Each number is 200 + 40 x the weight over its row's rms, rounded and kept within 0 to 999. Layers, rows and columns count from 0. The size before them is the row's rms in percent of the matrix's.

# q: layer 2 attention query, 320x320, rms 0.0542, rows 69-88, columns 160-239
# k: layer 2 attention key, 320x320, rms 0.0535, rows 69-88, columns 160-239
q69,086,171,171,238,193,161,212,150,165,160,196,200,172,220,226,224,208,176,157,213,191,161,208,229,170,184,108,156,202,195,179,219,319,201,211,173,186,244,184,252,272,175,219,187,170,237,180,208,105,178,102,219,258,193,176,139,157,269,259,183,128,99,233,145,257,254,192,140,208,190,224,195,233,236,196,214,177,251,159,187,215
k69,088,271,201,223,210,290,246,248,110,271,187,193,186,244,225,183,280,209,104,159,150,164,220,158,218,242,247,270,193,196,256,143,203,202,167,250,155,172,182,217,270,250,198,210,177,213,250,187,220,165,224,209,163,224,168,146,209,264,189,228,182,191,201,208,201,147,213,201,251,196,278,224,153,296,231,279,205,288,185,275,245
q70,114,189,242,222,152,188,186,189,158,217,264,262,201,186,162,203,257,181,206,210,105,196,189,159,177,200,215,239,163,195,263,199,243,153,173,221,174,221,257,224,202,275,129,185,246,157,193,303,200,174,265,240,177,192,250,239,221,211,88,195,205,249,227,172,196,169,168,283,215,206,130,257,120,204,158,153,280,268,156,193,179
k70,142,148,158,211,169,121,207,122,197,175,237,233,243,196,202,167,198,140,186,242,215,224,192,192,139,192,144,241,247,185,120,249,228,204,214,231,197,179,198,216,84,204,194,206,220,149,180,184,140,276,242,224,179,199,158,252,197,198,216,244,229,273,217,209,148,237,187,185,181,135,137,194,216,137,142,174,188,161,183,151,147
q71,135,160,202,225,178,268,180,155,179,176,219,280,225,168,141,188,191,178,151,192,140,209,171,99,142,218,191,221,225,251,272,152,163,145,162,224,190,182,245,274,225,268,195,182,266,195,167,176,195,182,236,192,169,249,147,147,230,206,230,164,240,220,245,196,195,155,164,201,234,190,242,241,181,213,155,192,231,223,263,237,191
k71,125,140,204,230,189,184,180,100,226,176,255,267,219,150,178,156,221,114,195,220,195,203,240,168,109,203,168,224,246,223,220,201,243,137,175,209,183,214,216,193,171,223,216,174,188,165,173,209,162,240,237,221,160,256,183,214,192,179,254,246,254,279,267,165,143,218,149,186,170,170,195,207,203,221,152,113,215,126,197,179,171
q72,105,182,172,207,235,202,302,121,229,139,143,213,243,185,229,234,145,193,136,222,282,178,189,241,183,182,137,112,225,220,195,280,208,205,224,187,254,188,143,247,248,165,205,187,141,200,234,180,225,208,122,188,201,261,231,178,194,249,293,170,177,99,203,205,230,203,214,148,208,160,284,183,289,168,289,228,190,204,194,202,222
k72,129,261,229,162,213,254,202,340,238,225,183,154,145,231,242,222,292,276,233,148,205,161,246,227,298,222,247,252,139,181,253,231,174,181,168,175,196,193,208,173,209,174,225,212,204,262,181,239,236,177,183,99,241,154,278,203,216,243,205,161,228,243,147,140,233,211,205,231,180,221,250,215,176,232,258,247,234,169,260,262,216
q73,100,179,202,316,208,178,228,135,194,114,208,232,200,238,163,217,266,123,174,211,176,211,229,242,186,199,200,162,163,254,250,214,227,164,292,206,184,228,176,173,166,121,239,150,115,169,177,207,234,164,202,181,185,201,257,148,130,203,261,221,170,173,213,253,144,269,209,198,117,199,243,178,148,206,205,159,196,169,194,175,215
k73,106,201,190,227,147,229,180,205,184,173,220,150,191,277,195,192,188,272,221,131,198,172,134,260,182,243,159,142,220,234,198,166,221,160,234,243,198,169,231,180,225,217,206,197,120,189,161,206,235,251,202,196,216,213,313,181,237,206,265,226,228,196,233,151,159,150,112,217,165,198,283,236,204,179,225,186,228,211,157,176,198
q74,094,136,253,229,213,233,198,138,162,152,215,224,137,217,214,210,152,162,175,238,192,193,240,199,177,231,94,234,164,255,252,189,242,184,190,196,194,155,159,238,230,254,198,182,180,166,167,209,143,186,133,241,194,272,160,190,301,219,205,167,203,204,233,198,197,165,197,187,195,180,258,238,236,215,212,256,208,232,244,230,198
k74,133,159,190,199,234,195,193,136,209,142,285,211,218,209,199,150,193,144,137,187,216,299,191,205,143,188,148,128,224,161,139,242,253,132,218,282,179,189,222,198,104,170,226,253,201,200,210,193,190,268,218,188,134,205,169,244,198,164,214,183,222,182,234,191,174,220,191,159,162,202,244,177,110,156,152,146,213,167,212,205,93
q75,103,163,185,230,148,199,150,201,163,183,207,212,170,176,224,251,183,200,180,222,107,202,172,214,232,150,201,227,153,205,259,113,224,246,183,227,247,180,248,245,201,233,143,191,241,256,207,209,186,127,193,212,208,198,156,154,246,157,141,118,218,211,152,118,236,203,198,190,241,191,150,228,206,230,194,239,259,256,244,188,228
k75,090,137,205,226,210,193,190,98,172,230,275,212,248,171,282,147,191,127,201,228,194,225,222,206,126,182,203,189,164,190,170,199,234,193,175,215,131,210,203,272,179,223,202,190,195,159,205,250,225,244,215,198,110,229,141,250,249,191,192,227,232,306,189,166,194,182,274,171,196,138,198,224,189,207,147,104,228,246,215,206,191
q76,093,178,213,180,168,210,209,213,152,228,167,214,191,189,236,222,158,183,179,207,215,153,193,153,186,210,202,261,211,191,275,143,230,193,160,212,264,132,200,285,259,264,147,188,219,253,170,195,167,188,133,268,216,209,175,144,298,232,194,143,220,220,206,104,239,162,208,178,253,172,219,248,249,263,216,263,217,313,272,230,245
k76,087,160,172,179,241,202,197,184,195,223,304,228,241,143,257,169,224,70,155,203,185,221,225,183,180,199,225,118,211,200,123,230,227,209,234,249,185,188,208,221,140,131,201,197,234,137,214,258,188,226,193,137,130,219,147,237,233,201,209,221,228,227,184,136,233,190,263,215,203,191,190,202,233,215,157,161,177,138,213,189,206
q77,079,177,244,185,177,249,173,186,188,227,213,251,185,206,200,202,190,189,204,242,198,158,161,122,203,209,210,210,181,189,277,161,188,222,141,171,194,191,232,208,152,201,200,200,248,252,129,182,183,201,233,181,202,235,173,214,223,226,189,164,209,181,230,177,217,220,160,263,110,228,203,230,185,201,207,251,230,217,234,263,184
k77,086,116,204,168,228,164,228,136,234,139,130,220,224,157,198,209,165,223,257,210,254,168,167,195,209,113,166,124,238,210,93,235,193,227,228,219,208,193,184,236,189,214,188,230,225,215,205,250,204,123,192,242,267,136,187,269,201,189,186,209,174,141,161,198,172,275,222,215,243,224,178,158,235,149,182,185,188,194,157,153,123
q78,094,175,162,141,193,169,191,236,270,204,207,249,236,232,163,213,136,231,204,178,197,197,172,201,211,187,203,237,248,154,209,192,200,186,208,197,186,204,195,177,196,188,200,246,203,203,188,212,182,243,185,176,257,150,210,229,197,202,104,164,220,260,242,186,116,171,215,249,228,223,141,210,162,173,199,155,150,110,164,136,181
k78,103,220,224,203,199,143,189,187,167,252,202,189,154,212,197,222,181,99,205,215,180,161,231,169,198,218,184,235,292,178,227,185,211,298,207,172,152,241,189,210,216,150,193,229,122,161,214,250,104,218,233,263,232,224,170,154,175,233,211,184,191,183,170,306,224,212,202,206,282,136,161,206,150,244,170,173,204,160,166,158,308
q79,097,213,186,195,238,180,213,155,179,173,182,202,269,162,200,225,211,195,222,255,210,179,221,280,167,201,265,265,257,169,201,202,254,148,221,132,171,237,192,207,231,195,196,218,217,148,216,218,273,190,279,174,167,250,269,276,142,178,175,235,185,200,165,234,208,151,215,205,185,254,183,178,244,234,134,174,227,139,208,149,203
k79,096,231,246,241,193,189,287,181,156,190,149,114,138,248,186,263,196,188,145,125,243,229,255,200,175,284,159,220,246,153,184,212,219,229,176,288,198,244,187,81,220,210,168,171,187,251,208,266,208,189,220,205,215,160,236,199,177,183,231,186,170,178,215,180,150,236,179,173,221,201,198,231,209,200,233,238,222,212,197,255,213
q80,090,251,222,85,178,234,271,315,235,247,195,116,132,179,191,143,126,262,243,99,229,241,177,256,180,183,196,217,133,169,207,223,191,185,240,174,205,120,174,243,281,225,193,252,161,274,213,192,227,268,209,190,247,209,168,207,233,175,217,218,194,255,175,209,221,121,202,214,163,201,155,170,200,191,269,213,160,180,215,231,183
k80,118,153,168,283,216,119,183,166,188,164,205,244,182,243,253,224,277,142,199,282,108,222,251,180,274,237,232,199,193,173,296,214,248,148,216,208,223,159,259,137,265,181,226,197,191,241,155,189,248,211,288,150,153,190,240,138,183,267,148,152,228,204,239,212,181,254,164,201,156,139,237,213,155,174,146,227,198,214,184,198,186
q81,085,195,201,213,206,302,176,227,228,269,182,159,254,164,155,183,133,158,155,237,217,174,195,230,235,172,279,204,158,185,208,106,197,267,152,215,173,210,161,187,139,204,186,156,115,211,89,142,242,190,195,158,216,233,206,197,225,147,271,162,227,202,250,228,198,130,204,191,153,206,238,113,221,223,234,246,199,96,250,170,160
k81,107,230,254,171,224,266,258,219,177,207,151,156,224,188,222,155,118,221,190,145,224,222,122,200,150,175,141,159,249,245,133,222,137,236,210,186,168,177,138,231,193,227,189,207,198,162,215,188,224,230,138,174,195,189,184,256,206,219,179,162,192,222,186,226,211,156,235,195,272,233,172,215,180,286,285,172,185,232,226,234,240
q82,091,234,269,220,146,277,211,219,171,235,193,182,213,158,201,272,196,223,162,213,212,171,169,205,184,147,65,183,193,180,163,239,120,242,202,175,259,240,211,229,279,209,234,234,243,160,202,180,164,134,174,231,196,248,234,152,170,194,218,166,167,201,184,200,225,158,234,194,283,223,144,242,193,248,212,218,149,203,189,196,223
k82,097,228,202,155,170,209,201,206,236,182,230,220,178,175,141,203,121,163,191,156,225,214,169,231,133,166,128,297,198,285,198,187,157,162,162,179,141,171,175,147,196,251,212,116,270,158,199,153,212,285,154,163,201,249,175,274,247,166,225,172,213,203,236,175,227,199,172,207,191,234,220,179,232,157,194,165,204,159,216,189,193
q83,090,136,177,166,234,184,228,211,302,238,171,177,313,200,200,211,166,170,150,253,208,204,200,231,201,106,200,178,199,181,133,207,262,251,145,226,143,210,122,118,107,204,153,197,198,231,181,230,198,206,226,220,213,161,137,263,190,145,258,183,205,152,183,165,190,235,170,194,191,138,161,221,134,199,273,190,165,133,265,206,144
k83,090,264,271,166,227,222,151,245,218,240,190,145,206,182,223,173,212,269,201,153,290,135,269,209,223,164,234,211,166,252,228,153,188,292,220,161,226,200,162,205,216,211,150,176,170,201,201,112,249,150,162,210,241,174,218,179,215,231,183,221,182,161,182,191,259,188,217,197,246,286,238,189,199,234,232,235,190,217,242,207,224
q84,110,197,236,272,125,251,142,168,109,167,210,230,174,180,160,197,245,212,202,189,179,231,211,178,162,220,218,211,240,228,270,146,174,182,217,213,224,165,302,230,248,248,164,200,247,152,180,232,235,150,243,241,159,229,210,185,217,180,139,230,194,301,231,209,168,154,196,247,257,231,195,205,205,175,130,175,236,269,176,144,247
k84,101,153,155,196,127,170,193,150,267,152,278,240,238,139,152,155,150,139,142,180,144,255,185,175,109,214,105,203,273,170,134,182,239,116,228,252,172,184,260,157,171,236,210,193,273,167,179,189,163,222,233,232,172,200,190,229,225,178,218,221,213,224,264,167,153,222,213,209,200,174,151,228,244,179,151,152,223,183,231,176,184
q85,114,247,207,190,249,197,253,224,156,209,154,192,191,172,149,206,96,201,179,173,261,161,168,208,202,218,213,174,142,251,212,222,195,195,212,248,249,184,175,289,215,251,226,144,124,171,224,201,229,230,229,186,175,261,238,232,257,278,246,148,153,189,187,189,235,175,214,169,217,174,252,262,209,244,258,169,183,206,209,214,192
k85,129,180,148,157,208,162,216,250,283,217,233,177,231,199,220,198,197,184,189,218,228,282,155,257,205,229,221,149,175,146,175,293,222,215,207,197,178,222,201,170,123,109,212,251,198,204,198,205,206,278,181,150,210,150,210,298,198,137,275,165,237,171,201,131,211,256,231,178,70,237,230,140,191,163,148,163,159,150,240,258,155
q86,093,269,169,183,147,247,208,246,201,236,232,144,169,235,187,188,258,245,255,190,182,196,241,237,185,261,223,184,135,220,185,178,155,178,253,156,275,205,226,160,226,215,173,230,194,203,214,222,265,232,165,259,215,176,270,244,202,170,171,236,174,201,144,206,138,212,208,235,234,254,192,197,246,155,163,183,191,157,142,183,211
k86,089,253,216,171,260,168,184,185,152,215,163,153,220,203,233,129,151,184,183,171,247,218,186,215,230,154,222,201,206,238,145,168,235,218,217,211,147,248,126,237,146,136,160,215,161,216,215,224,105,183,160,206,170,174,147,231,152,207,206,250,161,140,211,249,234,223,216,201,245,177,143,161,91,204,224,197,172,256,163,134,199
q87,117,200,223,213,155,215,153,206,113,229,232,265,159,199,143,199,267,182,267,214,189,209,165,138,182,263,225,248,210,234,281,203,198,167,180,185,172,185,284,211,202,273,186,222,246,187,196,228,199,188,290,246,133,197,210,228,185,188,112,245,192,243,214,210,178,198,157,270,234,177,189,213,136,178,121,125,231,250,173,199,188
k87,094,135,200,193,172,118,156,81,177,148,194,257,230,169,203,197,111,158,186,208,259,226,172,175,131,200,155,212,252,218,119,249,233,212,216,215,188,208,166,241,104,147,175,208,205,171,172,213,188,233,222,217,179,196,174,241,209,172,194,285,205,187,243,262,189,237,206,203,202,171,143,155,205,137,164,133,164,168,188,174,147
q88,148,151,246,237,181,221,182,191,143,178,227,254,208,221,150,249,181,151,131,151,165,250,179,137,136,213,214,229,216,199,265,183,183,115,190,282,230,178,241,223,199,270,196,182,259,176,183,149,219,184,285,237,146,216,140,181,206,204,223,147,248,226,234,229,176,135,182,215,188,176,225,234,146,222,179,163,187,223,241,254,189
k88,131,142,215,245,177,181,162,106,207,155,258,248,192,152,168,157,170,100,174,242,187,238,169,192,73,231,154,164,234,232,150,262,212,153,202,216,132,160,186,230,159,192,190,193,203,102,191,214,223,276,256,228,172,263,150,230,225,182,226,245,224,236,295,231,132,197,209,180,201,162,189,236,225,149,129,118,202,114,175,207,168